Part of a small language model's weights.
Size: 9 layers, width 128, MLP 512 GELU, 2.89M parameters.
Architecture: LayerNorm before each block, learned positions, no biases in attention or MLP, tied embeddings.
Training: 95M tokens, 5769 steps.
Each number is 500 + 40 x the weight over its row's rms, rounded and kept within 0 to 999. Layers, rows and columns count from 0. Numbers have three digits each. The size before them is the row's rms in percent of the matrix's.

# layer 6 MLP down (transposed), 512x128, rms 0.165, rows 341-395, columns 0-127
139:490470382585494525465447484559476469498511487551462485473461526565394465534478570453498495422524497542518508463546562574572496559454524484506522488469479522472554477544514551493490438541474530516497460476522489517551472480455492448557546477505450499478537502558523502483509493486521569517462565477541469514486469512487564520480464490474508437432430519439551510492519488477496424586561
104:544454464480534521486519535487446555491500492542484516500488448498528466537545487454444453567537492571488513487500551568469386516502520537500556523541498514471456540486461510533546471499452431460563506483580563508461449507543474532488435497530507505436394505499468497511440563496464458532433500546522523521469493529565476500582516585570460453520486539509515471400457519500481450514490
103:421442504463444491588519509476556571545481525439454517500476504510561574444471479511470563461470534515505562548482495473522452487552483507558541420455541534496552556526547492503478482500485535456498408471514475586472501575508470465554496507505541500449427508427458489457482540439508526482494480483490533414490443487526526486511518463449468442575474554559536503518533515507500539453463
094:526440458498501493482484525471466534510557409517508592537549500557485468481451566550541573520443492506557522480503436512524435525508505468506424535544497576487525453478482525476477518511502576494433544460490515527549451528482440505506455514524521531492532538550455549562559525440415487519496484509455486544448513453454555415445463525541503438422511435483481531475491519555479514480550
092:475476559510479437555506525493441485488523495540519480606497494500492461493543489488557485488502469581565497476421521465506430508448459468593492425483483491466547477445536583479503499524498454491535517491463464486468518604542553609474455490495501514532487510455534516424466506482517533503407512484464485540499600472507543521524469434492465501538544518498439491528428476520523553485550
106:510530436534554617489569449454451538546482445443505448492438485509509493471502529499410510466551513474474533477477488506503527494476521423526508528497457563482529526471506491572546552547452441488588538577511506486445525496559533454553546492479452440489537516576448439462448494489491519543497439506443513564545522510515448433510514543471461516510490492594536484513476507475527500463466
121:524467462444412473531409520507567459500422547558522485471488510438495435437528470487449550560522486440523540475471537519524542452561601482516470443497597528522499478476460442501509514519573512485451510502556523494527471519485510506465438460521517493587553555498505620533493536488502480498513492469451483516494470535519491476516489537481503511538497493518474494449458402520511581466532
108:469552503457516434526537411447470454507481580535530499518497531479527506495597486536437469470557478437418489485542517500460542480474504441473547500558487529558428481506480501502522486493605528526528480504507527440551524475465500466531474444496472424461552513466565455533485519530540435539474508445472445498473518504564478514486544468572525476467603516508550511535551512431500509521434
086:556544551466407613446480548584506495609511496437495490476480527482562567469530478503476506493463505513486545512535512491460474432520472464512523508507544484472453567514519452575512502457475477546458487549497477422522548538541538515525516447456462486428466486458450466541513542476567542502497472442525510465545530519569502447442534487487449532500532517495460548529479398523459493477508
115:470541428465569458452510521501495472454501540487505501501492452545496480519440504498486467444452519509603473417512491454538501521463462436486452534461491470483534473533517531578548464518511416519554552508503525527454406515559495476496456479469569481516466508522494386522482494482506500530504500473556546488531482553469483510563531468421568528500545461555573590477488501565533468452543
088:507514444420511425453506426458522476480553503501459505401554505508567466472524483471467460505505495481528561512511452516402478534411420451535586464505496522543504496502473501470507531536480509524525506523482526532484456487502502499587536515479543488500569507507556558488526454515526488467539466575449535476526421540447543500614460482512574480476492508525449493446473456535492561548502
085:435480386511513460466574523536436464464521536495537523521512531479524539501481549517587471416461442479530460548525511516486543466451477463533419527527463463510543476455471495507472520493570509515392518468518506496494517499504523534452484492454470516509479466496491453511484513518507516484486531423558496563426577547453555500425497524510472486512567486483523540552521527490571483569615
094:491511501439530501414564448497418553523573528480432475566521475485563489496472479504482476504512451508516508471456479483474490634502503485503520492481435507442539534506475494529561517493465520501523509449536428445528435466480538521534524413475444455512444548555512550547485494495505579435561497452456474439544540452487513509529510507523492534573480547482515544444472505535486558580525
124:484479542524457594537529501498507483465509538479492514471463537454568573557516501490468438512499515479401483579526446510452507548486517505495510497480512506584462507517496494488529532517460463454509473528474484444473484502484497540518518532486522510336509444498420525533439519490512458537493557597494531561564498461532582461579502452413482545514450539496452475487496463485495501533514
123:493553277462531454529497477494497536567500447532482470555478510513487564392499563555578516477458530524448491477541489492512506490601524483446481523484502534473484485504471530506495526482453522493498495464459498548516507516489548506473534473503488472569428523511477554463526545494511537524488500423525502524483549505540507441501483493504383499557545496518524471484503509494508487475481
107:553492571513551471408538457561440489540467462513531450556432522508445525470532453515544480459460541469541516473533483554536447415444460510491476465523532481483491540548456498514526502566522466441521511509517535497498589477444449573472486453516551491492577466474524506516494436489492531485479423468516532518483518530517496502579475573416470489517508465522455596503438525432542500530523
097:474487412434464474480431499535529457522445572497503450428478497433501426548504550495596441491486499512490509473498500411524525532522495469516473528491565590499510537525477515576487474562516560488487532407442521514551499485453508446513528515493458453557517436548508485582526501467542477453479490498506542514533499504479527497524530518486565425552497436517598469470518493555450494524485
082:428467545538472413432550473499454570530498477534508473568528512431463547482513509545571556562490473569483473453488463471488453473500433473535440492507474480477549498449536591548516491480543493497475551459434478459460611480515549565445476468502516555508509485451501506510466552455526508539478440506475432498480525518579490494437515483537472494537550523552489502531452522457506490447557
093:515499512481441606531481453424490500469496472530564548548520444504502509517552518455525488501466433439441452510525499517507470475518527498577473480480525585511513449499543473547442546424508523505437472548453515531489531534530510564508546479526454516481503525536458467506508535552484514532551416435471503561589478449466473491476489529473397442559474485570519482530482495543479457586478
109:460498357432461506542482527558540516501515447536515448489467549461498490431468520462542561430471503545523466492521508456559495511557582465527479510530519528502465488472531534540439492526516536563500529476460438564582468550477525510509483453480499530527461510475483566477481533512477542537492500406501522518405541553571573433478443528508457545528514520462497449444498493487531475518502
097:524517488552449474503487430470465437464466451494546478532415476432492489490543513538507486466484493530477544559516499527520526504539532507615386464478466471553503540477555484509430517494584544582527492539537501533506508523508521475461498477541533543484464572469472529525436548470502456552462491520546520593475518449546484484519436500456482482506497443541489599464502436472534508549442
090:506473482521516536454521508491452513562526472418522409461485487541507511541525522560522455517523506542548418458437464485485492597476460474438486458492538518493533483522492575513467517513564513440514543435527528486499439504502560463563544501456503506485440481583539467458481492444539521497473496487482538555457569507518498490501553477488532540501430439438461505586521565509390506514557
094:459516409416559539518534508531552599527517506488433473486502461458511533559497485507520475579487508494482529441507559509471481494532498479505549505477536463524481519508426456483504457497485429479414494437515533474517465443601527548489435498528508525537496496547563605534536507500537600510532405444512488477514531509535480499564480477469428548490505527518448489472448500508463515536461
099:471528392523502471506519442517482588578512481577477573499487492498498453488497581461538474483553532442495490487500476491499646466466591485481529478453507423519553442518529430501554517526494519576478452533418463557507520504437524491485470507530484507512471410514480543477537485568510510480506487486483514453506450491513507470565511574462475499513531512564491512498469474511478425492511
104:449470430591522488504532559428507486486506543383482536493572540438491592567503485482495470532492510531473505464536523500481494484427473490445515570488487527491533501544510490423543470554538498450519486563476549487434528477521560571536529479501499474452533470525564463468499437441557464459467550482528502559456447518510466452583493507565522489521479545466461500545483497475507522574508
109:458523480546547496499466562439495495469547506477536489472440480530507578532395497449396501386507501497511493515544497515496563507435444547546608504509466475462477488592513529515489533544440485492502432479430540555491494461550514509483509459416499560456477523511476468464479512469510462497472481518575517530534432495493491554505489501538572511490482536575541556545496521470476502537474
081:425459546535530592518584392450405520501528445433454515487481497492471480485478512539489445520539497572496510511484564499552482476471486546501445479591440456451468527516504540475520483534468551524563549486494454477492606461537521492528443430482505487500510528559435484556480485419504542491420547493559503531519484482490458507530507471503506517525472453473501550525464526471495501553548
096:467483544401487604509412515525469473427469504519501472493473597473560486511495528489474497496451514487508527530492467443450522481536479500508460452531426517572513465521562531487498464506496455498447506554525416472573566515592511513442558556432505441504482508515441473488508498516555527503487482407508548533519490488535470431488532556515482530538490513484527516470444536543522539505591
085:528489522507500485489492481480471468470548549492458528533521459511550437549444488465546488475556461448482566544411478490483467487448542495572451450439520523525433523461554514502532505570548545512438493540429541491453498589590534567505509510507532515510483517511557516491486430467499508436550487536517499569505504523452572472508415540484593453478441502496445547477477433462460503520517
105:505465572526546500579561546500416455418518442560464562577492473508564495415477515521492459494496414509553510493514505480518536545460454481456445445533465455478463469461532532510504452488451465482532513512476537486525482499454481487439525518537538431469519471553427470439512506489463490449474554555524540505540482441592538518500487466530523514501505550554474583530519472502477489580541
080:531491615532503424508539492447461532566558463479514444512525484463515477570541500549492471547566560477528504505477484530459438503606486432501559509501546490472405460497498543529525537527480494499555491476445536552475474539568511502368440454503518511477469474445500488521491507490491495475510465534453516510463500516531447479568548549491477446514497503615476489477493492479466534475450
114:475507546491435450525514491564481552455489509513414494511495461510583579577441463419514468429542499424476468512515436548542486571449500533465525518485530512516537473496497508460548495599519562525499492507528430472459497452517470529572489470526556520461526523526545540469471509473477518456482557495453509457536530522489549421480559510468542495493384548521509458497489518506547481564464
093:565549561461496428511549552443499533458460536507541496474549525584502543502547484513429567510445407492574504534460445534434486554472483505442503471503472532476493486483483466462573551554508510496474547489447451515466518469535536518595486508495511459469493544464494495548465498498500530478565396524493496496482466461406489555484542467519520479483441507417474526493504544550495531554557
083:494575402453482650576512475522486526485480541506479498538534505496493489456480472478469558532481489563406517398562515520534440506550511517450559531509500498474371501546425490606488516506534484507521521469500485521543518513493461556455467495491461477493464458463471478510475476498533513449542465560475469476473457576507508537525529526497457490527463476532500500479563486492545500516459
100:463516482550513530496508512492472471457474556560539565417533489529552439532440514440474436451551523463559529508472438511523516520449476497481500476478462481513481512483492537484507475526444516564500428517479447559497480528467498507625555459485512483515534485476498494499407382481465481510482517544505495547537507477497591561568541478524485537446429466517461567505534430559555479514512
110:386455538525531456527523538512512496407547581440507487490437498489573502518460497509553436450535537581489505510503564565498439465489472496505530480606533502454493474504449474509461531427443466459560508511529512505533564497492485549488567502452550483479528506481490456561449572539524487506501529469493509601523453435529512484482471484490467443522541530481505470490443539531443555493503
088:424535518525433519427560508458418502544501506446474491514415472460551509549491553645512465539479530509489453545489536476531548569463537510544483503534426499463536511476520515514480540469556484488514497499521503457492555527515496514457470541500553474476396527506536520469447474465568500517429483498578462536446491537506518508459546489512438481498484465425458552584501522468484493514543
079:498518546473449543466534516500448496482447491490434468424526541516537453539506465495497489453486528583488466482539455495448489537483529476509424556550580552507565579440494556580488505499465526518502474503506485455524590529493502549388482603434502501465410496571543473491493468510512493519426534442510491438470549522526536531470513536459456469502574521493449508470487504511486499516537
088:491533473565530506496540451520532544452548516531470547545441498529585506475485551530487585494536487548532473505513480497432450530473517552515531513524436485487462525453438463425491544485517529410495524459454503512505549513509528486469492538511497384407451502486511483466475443509511504558550422483442539504472531465541542542490440429515511574497463482447506510460542418515494553570543
095:528459498440513464515477522500449467499566410463431485502488550479506510543483551471527474492530506462497503520519485565533584433557466526515415461495442453542536505485570512486454536483553499477445528506506481502466482520593442553441561552444395511537482458462478582473483510472460487490416504458531487560456513499512504480543469564504578528488554484519554543468556484536508463527527
089:426443368477526497545570559494487483516456523518560501528517513504489503504482537456465514430514565560505517505495570546480486517508429530554447502457480483500531471434465547548450528553500487500468441407553517511515525487545470627508578472503483464467479543503532570512497536491530498488512509550553463536425504534479520499445509486533459442481536463545505512518430502469476440467525
101:425469542569489476530554469483541466556534519534498444435456522455521555502560493527474489582516537496499531523486478535502431513494504485419462441530526515437518579504497504411475453572568445460506465469532524457491529511484437533521506497477497508529503441614566510456468486460511426477513497514494530435545505510511435500473514558504572508438478522500449503560510533438511433527546
079:479526435461563691434551572527558492496451530459510437502542465506534463548444471460473496523501487472475498487471516523449520511513541545505566501495518460487525505471484448543489532540557531450465490528626524528493474452497485551504483502533509537470497473505479490515494507516506512456457503469552449501484564445520476461356527508457523497477513452492530536523519511473461527473507
093:510491493493463614428506517524511478527428498503529515450491447494464428551541473484422393520546493483534433487552502526486541481486471490488526457487509493506485479522442499565497478482518452582520538538466525422496442535447524517503462485469568500417500483504541449556590513457472541445562512547525539478512499479530520499557549510502489547521530482566389540503522460492435475514541
096:531477394512499432548434554482499454474496458520550571448544475485542432549493473514564444538481555520447533537490505509517443461522524552551477525514517503447530541507454533465478516489483492521427480550503585503539535501561493612483535495476513535540505581489492539466472474526526415436480515525528479495493461465477449479435524457500501448473585467502548510542493441462484460572511
103:469543602485532436523628555543558486564570454516509427433496506477512502513502503487488545542468501505442533560443502492455465505547556469581551492473565475578441473445533475489467506500498518463464545479506480557440439569506468451499505439513519514476503457490548541480546587508485459515476489474463488504507489490569429546484519474491510511487469532470484491519504473527499471434418
116:537532517498518579538491460532512508475502455494447584427504488507482510530537459446541517476488471542438556499480479495540511568554544486509497458531500525553533427398510518481476467470499600481459505476458503476513474466477527493552510508523503481526461507511461556516522516473471533523490480524491497544440528426419489531469440563525526551532342485461508422474514516583490510580478
098:507510385535532539532478555507520503454503466472548492511510462518484458450407445470545505512507491486521447491512471500533469452560556512519487586514489492472464538566507538518484478475562527526501537558557487610560451488474486546444528472489448533489386491406426488529514469537538474516438521510494453513517503539555537557489459493433463466476577513528511525530511503452454440474479
098:550497449496496626573464519484491502499513513467556476432548479436488513466523425458464500480425474527439539470549486515615479465504489505492510584500498517499552449489462551536502432499497526485487506522488491510603474483439458453449531507493517491461580551528482494528484477441466513525505536542591480532533445442499494472490400472525521526540518479577542544513531518449490501508464
090:533575469536534442516502546487556452514519503464489533555531418536487481478455446506497480510449561447490566490505544534489481397517519499536525498491504498527436506467476468500481503536506470521411521602490526556500479534562479545473527416509508525428518481449570568544506524480475470528533436460509499459577540490453426433510539490468418529485552478528525596480483489469517528533466
100:477523619426440477495567486492501540524519522490443518504471536448431541514466482480405529498480506472512507556504440475532548488512514499511432430491555472509511366503523558569535472480566592480520528496520470502471510508528543523446509493492516505483525441520593416498562456479528528508521479448525477468440516520517465488399528519488479438436494507523516539531536476515533491522500
085:440566552425483640516498467504518508515471484398407487491505524460506514478500521490451482459528532466430523554499514484517506534507454484523424525535438526474506508422494512571487439499545432488533467465522545525506545535543501499542509523464466508504497524519497458479497475566590551513405498504500521445525525578522490542494518483469467507538454509485497520495464438585484552502414
080:552481586530514439538485490449465517548476498509531455470509465482507488567567457564606476485533538478481526460517457477541454531570505450522482491528526547514468544515513553494539463533532559514542470525535462506484539572466440570424465533460494502498444547463529504472511477512510524508433485501463493519505494419476484485580506527426495512491518481502531512470344494534416528477455
089:555469587491490476516542432458505469568528497453502461410465522535533487512523522518547461461511486537544537424493478502482507531421471494504479429426547554528532496523470517506431484487523539460527497481479531502510507538431409494519501499518514544471565496551575430512459501448567468569445530480550513478516498492497574571485507472472580535464486460397446567525500522495512491524446
097:507473436442468544467396533514498495471499550468576437458574577534547473498512479447455551448453478497470449522458489429465502536535550483459498507512541545559521492517568550536486521549484539522488520549465455461541501412531551529457570522471498486556504463530522547502510496472501517473496499438531579522534432539546590515524507538439513490498486507452425461503525485521485465419475
# layer 6 MLP up, 512x128, rms 0.147, rows 342-395, columns 0-127
098:432528515593465448454528461444524469557497544530502506497435510446528508508491499573522483505551425496474516505467444477511573464477439483451535526501471520496511523456506531484494535502543490492500548522438534490498593512423496548527532526481447506606563571488478528478554464540489561509495465497464393521554494461529463493467520488429522550561527502478492526582464462500554569444495
110:468477528527526489470541499479520471494550526503431510543512488514552493445518461476515447515528447482498481476523501463495490506486508565510532528462477412421468485499481431574496466488504509520534552437525517463510515428561496476500547487503601522495483512407532545571483529501501465470539477573515447442587516532559487548473524424459436536414498536404524490499569507519467580431503
094:479513535585417491522480444477489544536474464545440465489496516532494477509479501479510434529508501537486477565522553483483513474523501543539458503556473464504448468592466468536438506439530414481506444495520485501497582463521602478479516590459490481496480440516568449525473557584533574491525538437473559462499503493575431524518564531494450495517505470532544460512536514476509542445547
093:487498484569451451450496500536516466460533494509524410484618510509522467441520524468536476541470514529450483480531537498583501478465535480469496543433536546516486540538476544444495527543509528497569539503491557528521457472488374438507562490498546483504525534479493520438449588500494549494510518527482428501575475559507386477511512498455475558447504530470509453472450490534498523429489
096:526491526498435503486462502527533451504507526590524514485494502488425554517462483426492448464488447589504535477573492426509481508554440557464532483413602522482485496556488476457515496474548520538547449493472548436533476473473480457501518459457521551508434506462492488506505492486501421518542566495537443489508509533565490562506538466433435447425490557511503507474576518480567487486558
115:541552511465571459430496472466515532500519456461447533520495522482492470505454443497493508507518505477576513547572535482519525479474471547497544524478421411466544525494453461494442479504433548553589431377485463476524467497546500546515502518497555533521507466477476462572535515457399516497530502559522485503483522521476460462539474472557430424548501550570545517528490492465548527542490
111:486512552555492484499511443525539494606532487529485478509480440511542462504456544491478559463473462502476542484456546499596441510495514521406498563508517442447504529519501462505503500530488504498546506436490425497472505535559479441492437433498495474510501493474507515521509499526473528497562439469535419419528594550480543448451546531473541507535515466488574455621479546474578515499516
089:562459547511491475469491465581555563554496430561481493499444462538552537496483509592528563494474511515581464473530524473499530458480511479436425433500533514482550443514543466447435549516467514576507477466507537519535449542477446583501478537520466514482518509543412467481504418554457473504524458534452541551500559476484457466485502478572474508478455508538441505516509498459482434553506
117:545420510529474473425526546492478461473476463587536517609448511576484484534430523487525509509470531451546508523585481444533601479563479526494508468449428489500536477493492491507479456523483553498504479442511487436539506501542512478471536436503451498522560467482500516476524513506495467550476465465514454383453516464540532531433480443526458486522494578524489405532520488505516548524464
100:475477480457525450434446535468500414465538466487530504508532486600513569439424546512500476404501473465538472445578531503417519477475457452522548499533484410503507505492498489400516516538492531493542499548501506519489537469529485486553459517455538504506477484509468479520601556598462525481532490525498518583530541548551492556499525486499435512488560543547526521491457496486506527504572
089:527494524497520505438412459530497474587505512530487573551539502531482488423497488527507431480563501498447517494486456467465543514549513509550575440465579508457532500550497531524580484480504505463489498438509469482498524471469437484464506553467526434486513478525415463504462414541482534425552472519460491531587481466555495501498539517474580450511548513509422467427520475510452561451469
098:498477587544491500512475505485499543450478504494530512503507493543431457464487517495485524505435515450549471556553451508507526453513567559440468502480553495523455467490501464504516413491461425489507483566491523517528413459440502537423437551534515584562527477480457494505477513493439510564537480476501518471547577563530519525493455474530591537485494496533447485489510471452604416448542
118:458496535549497488498560463544505539535469450496530492569488477521516561489456469458509448520497470471474491546468466487527587441484498605523554523421503400411492427573477464450477576514462473520511543441470454554534495484546497579512523517471472494498517465553434470491485540540520521446506539505488486523594480468501435502514545458503475516424561501496479500514534563532509448481449
119:466544494546465465533497548504553515490496492550543459541411537520520502533473432474530506490545493517536501568539569437486540480540523488523488559525533488460489484526398520413458468558453469551580477445498493507575498447409482470477542503527563479499486555471510517492430572509406481511524519514581498501430514438516532479531562507477483460492514507503459457531489489413518440519489
112:500564505487492477514530483423455471449531595512498514517537477630519528400495478505536473516532476478488430596539518484458496496511474521417501512567498469453505418515476415509555551482423500531552488455504505483522482492481484564460450466512438525488566468521477491552537512523488545552575491488471456480497570486508456529500501451575445552476500483483460519573511494494528504497448
107:526487518557528479435487458505512517521500479452539506521512500556449507499496507505489538522465510545572526523573494518487516491548492526494485513534455429444525447470516428445480551418472494520518463520445463466573511424529512560493491512427439532471527497485439499446590559538446502468530497501514387477453502455507465442466528508499494463506555519524447525521530549441651500533486
093:434520498544472471530540472458519525523549453526517470427455447500545496554545443502529492465454500494510490448508538490540512479460516539508473538528458505447491526549522517511421472466494511506517450515483459531568573466484455373535544508471542482503530532595537467509494471454527528469488488531468462476543539418536497511466554478493528567514510485475596487534502454489481629403547
092:531445543490456484535458428560515465478530468520491512532508519505459535540489523470578479547487515594516494488526532460518444441505486492583488418529527520533482566474524525449475483466532500525482496557511561486490482526481592457477507480471464516550557521495482488482524431598532405569527496521430515515430513501520473532443490481508431458399532413510498437528519559545505514472490
108:487472489558426446534523519490524458518520511462527491488448531563531501524411512511481487523572491470494491576490489522508559498530504544525496543410539426520505418519500467454466552495481482444651483412486493506479503514459450475513523507519514469547473522526504505485390586490439500526598477501541496533491546537517531516517509521492532487462501503523457512547485498478504436508389
099:452527507443506493477528522441530407518582515454500492524514558465553552446447488533503469530560477465520426502486496494461551527527514467470503475461562438466550437566379533501505537512425482505549500443458510445484526455567467460485537522508610518528500527451501523462514519497488516479562444494533530501485434534488485527509539496442473495456507531481520515562593495421514541484529
092:466596508469472474544513443519524512434514487515488562512524533524459496527505476426522545473495503546531545532511541489501556426625458520473495455475484458514509490502532485430491483430396464543461483491462447496469597466524460545467466505457516538561463494440492498507500489608457505477509527468542490389529527431520498548500467502505495481503510475552522430437430468518518500503490
096:505523474533475474548441509524523518545528502498571562618511510473479509491494468518494533496593520531453543554496464446524532412495419514548490551422453528422471448541506501450502479468527532521521518463454505485523557496484479424526559461515512442506489560451510492493468480533454448489461532540502402464451499554491467541480520423471531437506592468533549546505548491500532472521544
101:479548499480439474546574514511559440498444504496534485465425529533525523523498473512543427490438537549495489489520509490533457466585516487432496493549478430491428445465480452438507518433492490506513578457489499552550542450523465494453576442536473509508490485519550537519431612526543494514479528504484477478530499550601484561480560523435505470469520470474540538550482541505475451452538
099:493579535533477439485508459555550541463446511481426514544475508469509557551421495509523503487507450470508435489448548475503453498482447466452466524502452536474438517494513567475463508544506482582499527434477449460479505510466498524530552505482468521558533550552514525576530516473522472561412549535449483446446495518507499441493604488563511543509468470522584421490577482527469539473508
107:477518552416545481450443514474544530553475506492484471499541496594528492451477468493490521481497425374524460528539484493510558503492469509417503448514528515476465468535488511500602516483444551468499508490456479509491523468512497480493506547474562453603515515562628415496466481480498526486484471483509529467568502634467515479467530503522520542476496518530476470570531517494503522486502
085:479457559493431500509490586554531463512449521575488483498476582566505444542523485460499600488474501446478531470511484483566499463492457492510513520443601505532463439457502499486501439569512568475521499551434470502543450492440484496501468504482498546528480468488524495489498476524435520511563567509472520488576539505485477448502554512512488444430529508510484494501505410560465402437441
094:520498524501456468491465457443507489550520538529525453500494486591490482487438554503520486496566510521469503465559541487560521478471481459485497483407527399531492495526440499484528528531446563555643504432524449508521494509500510464547508543491482493447445482532486511507488474590421505472536553526442527534538546512495456535485551502544481513432468537481546441518506552416575458512502
083:523446453579496450456512525437501407536486514508622457502525540553513443443447525495513512482499483498499485502543473461551545482481494503533526463429526448523574476542493542465556474515432503554521497450535466505547472521471514495529470476472491449500517508565487466474459532553482476492606471554516540490523494528516552558502533510446522518447553573440382511568495543468487537489494
106:611535506520484472410469435483517478528515565451528510510555467555519524446468522493492499430498543423460443463466532412518454478491487494499546535503461475487487487562472514551554485561544537519587485434538484536529503521518457387513548504441479473506508485584438431500503535486474557512481536543467520452505514535528507552492524432489479482531513524462593454533456463536498509485492
085:456477452560511473487450456581486495452521501565590468511526496565510461463503570517487516414478533444564436497524437432521555495461533521507515447505517552507559504530557519485485452495528484496475489496528568502493480453464480443546541574511518511574548463538400464505505449528518459496443508476525506482567523543511479493453467480503592519459532531461502533538511519495472478489623
115:528483499506464491464545483519487451488467522538538431524496540506543463537505435475520464469473511498529425508489481421480500468576440549548493448426541462494505426550445519508483527433484515545595510373517509501480489502540506511474513528467564515504507381526519459508499542599534508464522501544435490494487457553471493519500573439480457518443571552494524508474493550522496509454442
095:457519508481525490497521493509456563546508491573599466505500427497437476486508442513536464510521443434476493504502472401565501464520488548472532532469527541530510507553506504551507466523465477497519455437502500430515476538458508523412454528440529508532519506463529436480453501553463462502487573529541492498560513424460523502531455473521504481522637568515420525494555552427480493452483
087:520554508569484466416542411477441488476567413537536512504489524480467568482492554480498463437500473430572549518483421402477508531496478521485527461516526526500477513508452471458532495495472449544547581496449521516471537583487535452482572511490536515482494563476478481509607504563488463516514549494471511519505493470536443482498457476483464527481512507479574481504461547573505539424546
104:545467529616524475490533533586474482482517494523438506598491468558444572491474472549549562449536468499465533471584543497571469470481491530508510542531442453488496537477505456480517456479472512466517519569531474530476565499444432439433545465453429472486508463457481482524494619544525533451486537480450522433455481503497427516494487514471465492503510481469505478455477542501484455497541
109:541546512489491443496472430467474465495513530536432506495503582515559486487469514515529424492534439434452427414459472502476517502533501589479548458517483526525466521503453444547475550480474441555546514440506516429515539506534513480516510557457483546505528469587494495509537533517565525517498552494395450500474482514542483512456590498520544524498495543466544438505569505574476552428506
088:532507505552535487550532527544501491453509551531440503536592538520496469419504493415560500457593594473481546471501482476491471465498477520464502490458547534503504508544527526512514423571445527446497499512483530517557495468509467514510548466525476541516533456504492537432421512506426492501526516478410460507575496438545514472469444442531517436528514444504507487547411450501502533453584
087:541441486514530483464536460466553535516518473469542489435496533522570578582451482539491499428528551437501477516497506508493564502493536497484512491503509469517512481547511456495489490502488447562512537479496567489507496463575434362533507496504572517469436510489419472536487405559442394543532469474461495495593535464501494522467521522504464468418491497537546535548537483507498470487519
096:484509498447529476379484517468479522560497489572539576535523467576436452469472444531504511434510476443522477489488454443588479482515451494478542500485548559513505456564494503499565435427475531525517521444499507421520497508492472458465481513440504565545539526518499409482507539498497500478485526514538508496522500474503551520534515492433419477520603587534460499542541550450491520460513
095:455573514575500487527538536452476554520450546578437569536541448464381484451418532493539417510560476475474470538480540482493508487487466497521545538482475536384507534526517511426486473517470503553508494522511493473522511468454549472576511486523538515472443462506480465570458502540533442499513531535518494510528523467547460495475542512508514449492482506460476544515569495440473593539444
091:503612503470421473532460433520544525454451488460507504554563567433417577536524487562515462511519504545511486500474431496534492440558455479498515492511483513447484508506423535416458525428553462590504544471439476493519590488491498490488522495474520544578481532391485513477467506499527529480473577550492421450503506487508481497516519473486522491484500453552530490462547512519519486510498
108:523513539440514483496462485505524454459529523453508511526573525524462566436518449495532457507466448472602533589582458521494501447509475544494452533453478481465437521479449488500518550506497431565522513458500492502471586470506484507476460515527491460512511510464536515587541490555478495532526503515479348491522475549516489559542526485477473534469519430504438512488557542502471417434461
064:482580540481504488449473403566485472518520501493437439459497484491443521481496513555510514479474473480452566507519528491490518471575577528476509508540549497472491505493510491481546477514478432524474559475486509502532561556452377453499486451492521549546460423520489521522429466553592513542518531545469501440567520465511464593540509479475451492468470491512446539449531543447508594493504
093:516542543476471479522544496535493435437570516541457465499531555520554496395508503574534531488513457482507519473456531486498534445521496497416470574478498439455486466512527536453454565543453499458536574527511459511498579491523412482474560395541458499531457523514456493442404498537423504522502436553495470513522513474496493503504470527444517496517519488560492558507459442509543489440497
096:451551483469522479494540475524476504446517522505488465506539500519515520529553480505515593473471450490579557555555466497591472499499436546473451473451523498601486387471478440497519484443456566535514486474471498493521518490499455533451466501441527498478589514510582501496509478438387505480560504560474478536443530560482534493485488439504505498441527522522476466501464546512583487449466
104:481473552522500491485440455419449567468544527532540592569516483570511495457493475497540507427538463385556476520517523533538470523480484516412513479587482476473498475463474453536475490419436470533534535500501537477496564451535523501450470589472431475498488453505542496528537498469521473461515553550418548497558518497523509531478451484499449547539516504481548437529539533518499555488499
109:454507566475499499462444454470528436526499495491591524513513469489586532443409441503512522491505493486532546496578425453472497436554433487560500577550566556462535517498461499496502496468505494482507537437441502516502439479520522493466515511495527497482451505465520485517483510485505466458624487482505546432513562517572457471474557456568520496444496517462451534581497511502589475514506
092:527460517479480487582494510506533487505500523476448495511477522512485514506540551487525546506497516544487520542532489476490506506527412465545500401470565485523471442553508448467551502456512540487592429464480425520523472501450507449484500561451518430474480514472467461471471451581465470496609511511459541550496508531445565521490553496622496468456514480436458482544463557420492443515455
102:537484487445496430533457510502509465494494480518512598471449496558506459468488449527538446483565512504560497449448454493519514426551469502496546506428544430531496530494515517440529471459458502538544527411505468532537498514504456451475480494475478469552449428514434469511449517598508478529468468619446565502482513553475529554527592507492559519470532512536533550572513499518472475521515
097:514547494477478469507543578425493466471471608467475484506545597502521494504460497446540529523516531539528482617521446462478585499499456473483502449475516502500439445512523526495548444505489577533499497547484536471547533446534512508540536526513513501504509461515575487530414492498443447504566420498507441468522498599469523458510571440450452515442503516466463462519542470544519487498489
112:502531524532560493525500472445482533481599457504522511519515487552522499400501474512502504476504474491470476489485528533488542498573479518451538554496510414493517515537434470497461602454442421489540538350485436486492562483560494436484514540470471468480432535472537479489426520545476453423502489517481428485564545471518453508505520547476528574514557461526516520522486498466482516476493
087:495493499499554498571472460457496505547497541535555526529497476515416458430483511539487522499473512504520448473449520503492501509520505480414506485537539484507531568552496441465460533449477553475555575458509463484500542448460558457502529531501495523467486490546439511500465383489473457425571565471477456533539582403540398526468513445538459526451541512473494476543499525440550491482532
094:489554492575519451490455467529518494475490523498510434504491538506460495513512489499481464473404528485546500501487459485513477498466509558503519454513537532481531572587489524434497482551512499509559522491506565499492524437445446448557568524528504498541573493486419495524474383493491481499491501516483382460618472524447485534491476489468501551462472572427473513537501480586585490487513
095:457556512515503495538456544495468489499497515517493485498536587480513478543457554502479539512528475522458525575484403496552573412502454473508474488453534504428519458549473455494458460511526572520499423500437450494539479501522585487528445576490512466555424446478448481446525522491430533471524490557532499534474510481511446453464506580558558430490550488495527528476480490528552480581537
091:458492481589497462523555532493502500492424501552458483524539518446518467545447578514513511427515508530513486550471543469578472536485523551518543537450518456473484463516472530461436525526503475533602560452506470509513501568456503495490569498534514470501430457510460487570408428467492436558576496499541525524508516546544510499473495463461477425523472505496556510565482502460436447544434